Weights of a small transformer language model.
Size: width 768, 6 heads of 128 (2 for keys and values), MLP 2048 SwiGLU, vocabulary 9484, 84M parameters.
Architecture: RMSNorm before each block, rotary positions, no biases in attention or MLP, untied embeddings.
Each number is 200 + 30 x the weight over its row's rms, rounded and kept within 0 to 999. Layers, rows and columns count from 0. The size before them is the row's rms in percent of the matrix's.

# down: layer 3 MLP down (transposed), 2048x768, rms 0.0844, rows 756-765, columns 96-143
# gate: layer 3 MLP gate, 2048x768, rms 0.0865, rows 757-765, columns 96-143
# up: layer 3 MLP up, 2048x768, rms 0.0881, rows 757-765, columns 96-143
down756,098,255,152,269,207,208,253,221,224,185,236,178,204,214,84,193,197,210,168,199,147,221,164,215,223,215,278,264,210,184,198,199,207,179,224,249,183,196,222,205,189,221,243,220,190,162,211,173,240
gate757,100,180,192,201,196,186,244,218,223,173,209,181,201,225,197,169,261,213,166,223,204,224,251,182,234,244,227,182,149,228,176,186,182,164,158,188,224,198,234,201,197,196,224,221,168,180,211,221,208
up757,102,175,234,162,232,164,243,197,130,137,123,222,172,148,201,200,193,233,224,200,204,189,210,145,237,181,206,220,174,193,178,209,227,164,207,188,242,195,236,217,181,191,182,208,242,224,198,214,183
down757,100,205,220,189,222,181,231,227,211,197,230,186,209,195,240,182,215,221,183,162,168,183,141,189,244,185,246,227,189,209,247,249,196,159,199,216,187,227,195,156,168,208,169,193,175,148,139,201,195
gate758,099,192,235,176,199,203,165,233,106,209,231,195,183,149,217,185,234,292,176,220,212,183,194,169,226,205,215,161,186,140,217,263,186,151,221,214,206,228,199,206,217,190,191,248,210,232,170,227,179
up758,096,284,173,257,204,192,169,184,204,146,238,226,193,208,229,179,216,248,158,225,202,193,228,217,169,247,237,204,262,242,188,178,177,164,175,222,224,219,227,240,227,153,185,198,205,249,209,178,209
down758,099,215,184,209,195,236,196,207,166,268,192,154,257,194,234,219,210,207,227,194,236,208,182,225,190,199,173,232,219,179,222,186,250,188,242,173,198,230,149,246,216,255,179,211,211,153,145,219,213
gate759,094,206,195,218,242,189,209,215,220,174,204,201,218,209,164,203,178,168,174,224,208,218,198,227,201,157,212,171,137,194,211,219,215,186,148,205,192,226,250,170,232,197,232,179,170,181,183,214,226
up759,091,167,203,190,185,211,222,169,140,233,183,184,144,189,199,164,156,210,276,187,228,210,247,187,212,210,183,231,175,209,206,197,200,171,243,240,221,185,187,223,223,243,196,183,156,231,176,138,180
down759,099,218,185,182,220,205,226,204,241,246,228,231,229,215,150,164,203,174,194,195,206,186,225,212,174,228,279,189,177,195,197,211,161,194,189,237,240,219,228,213,208,189,210,228,160,179,211,160,148
gate760,101,198,224,213,161,141,212,194,187,191,202,143,199,233,161,195,172,191,178,165,196,181,161,155,232,137,187,151,219,187,221,231,178,227,244,202,149,159,166,207,199,188,199,209,203,182,147,161,171
up760,102,221,190,206,186,223,156,173,174,214,154,252,167,226,251,204,219,228,189,226,222,209,166,168,225,230,166,193,211,203,176,209,227,171,187,172,223,206,175,153,196,190,206,213,147,214,206,192,296
down760,101,214,210,198,147,175,235,211,164,178,116,159,194,224,230,214,166,204,148,163,246,198,140,194,177,206,252,164,230,200,194,171,226,216,195,169,239,191,142,177,198,174,224,221,215,203,172,175,229
gate761,099,192,214,231,207,167,161,179,171,192,253,204,198,216,217,227,228,196,186,200,237,222,160,183,167,226,199,197,156,206,210,228,228,181,195,170,155,228,206,235,181,167,259,219,205,180,226,175,242
up761,098,205,239,201,222,184,220,197,207,150,181,160,228,186,204,194,173,218,194,186,244,210,167,216,176,224,171,259,171,203,225,201,167,226,216,192,241,127,188,241,235,180,215,205,206,266,179,190,194
down761,100,214,176,159,203,196,192,198,224,156,220,201,158,162,178,237,207,181,250,198,168,143,256,185,193,209,164,213,213,177,253,228,204,172,191,184,237,213,197,178,243,217,213,207,177,154,222,181,251
gate762,099,247,209,257,116,195,263,161,186,189,193,207,227,248,214,148,209,156,225,209,196,177,155,165,176,239,226,153,179,186,212,239,183,156,173,175,210,197,146,193,182,218,158,186,202,203,190,218,205
up762,097,200,146,184,208,197,181,245,183,159,188,225,169,202,185,159,152,195,212,157,180,168,149,174,169,156,182,187,198,205,288,194,231,195,261,271,185,193,236,184,289,191,232,197,233,176,192,209,169
down762,098,212,190,186,190,203,144,219,241,175,212,212,186,168,201,226,215,187,234,207,248,153,176,203,201,212,166,205,183,170,195,175,227,232,244,216,172,162,247,210,204,171,209,187,187,169,198,224,155
gate763,098,214,228,220,166,198,261,205,194,155,191,213,179,193,156,179,199,225,215,260,199,187,212,161,227,218,196,147,166,217,206,208,140,219,201,208,191,236,170,213,185,187,192,188,185,206,172,211,205
up763,099,247,240,199,184,209,253,182,224,140,235,153,269,232,186,258,207,268,196,177,183,247,207,185,270,230,212,123,229,227,237,183,188,188,224,155,249,157,172,171,196,213,212,152,214,193,186,189,186
down763,101,227,219,196,194,220,204,190,196,192,236,230,201,101,210,216,299,186,201,181,209,202,208,181,241,245,185,249,174,199,242,175,183,187,196,195,186,198,177,136,164,207,188,184,215,214,222,210,219
gate764,101,205,246,164,250,209,207,177,209,248,193,199,139,137,170,231,186,224,224,187,224,203,225,173,246,198,256,207,253,260,169,198,194,187,171,249,151,258,205,183,211,194,216,204,220,215,200,202,197
up764,096,182,215,184,150,164,268,195,178,212,193,184,161,290,229,226,248,207,234,141,201,256,204,231,177,231,212,289,175,182,213,216,231,256,223,194,187,210,229,185,164,235,174,231,178,200,207,264,213
down764,094,166,197,161,181,207,181,244,214,224,209,223,174,198,221,181,195,210,204,220,223,197,168,216,255,202,177,197,203,249,209,187,167,271,178,183,203,201,239,205,194,176,225,220,210,216,222,177,216
gate765,100,208,205,193,170,211,231,228,177,182,208,158,247,215,203,204,207,236,218,186,182,272,181,187,233,162,208,209,228,218,207,204,194,233,199,213,228,218,162,243,179,246,241,156,217,223,216,205,210
up765,103,179,193,187,206,134,186,173,184,202,162,222,241,214,156,158,194,206,213,223,190,150,177,203,232,200,184,187,148,106,168,147,179,180,250,214,180,212,162,250,243,157,152,243,225,202,219,180,200
down765,104,226,242,172,182,125,192,214,195,184,193,171,273,183,233,215,195,191,253,159,246,230,239,223,220,211,183,204,195,147,168,218,180,223,154,227,207,197,221,239,172,148,174,201,247,184,245,180,222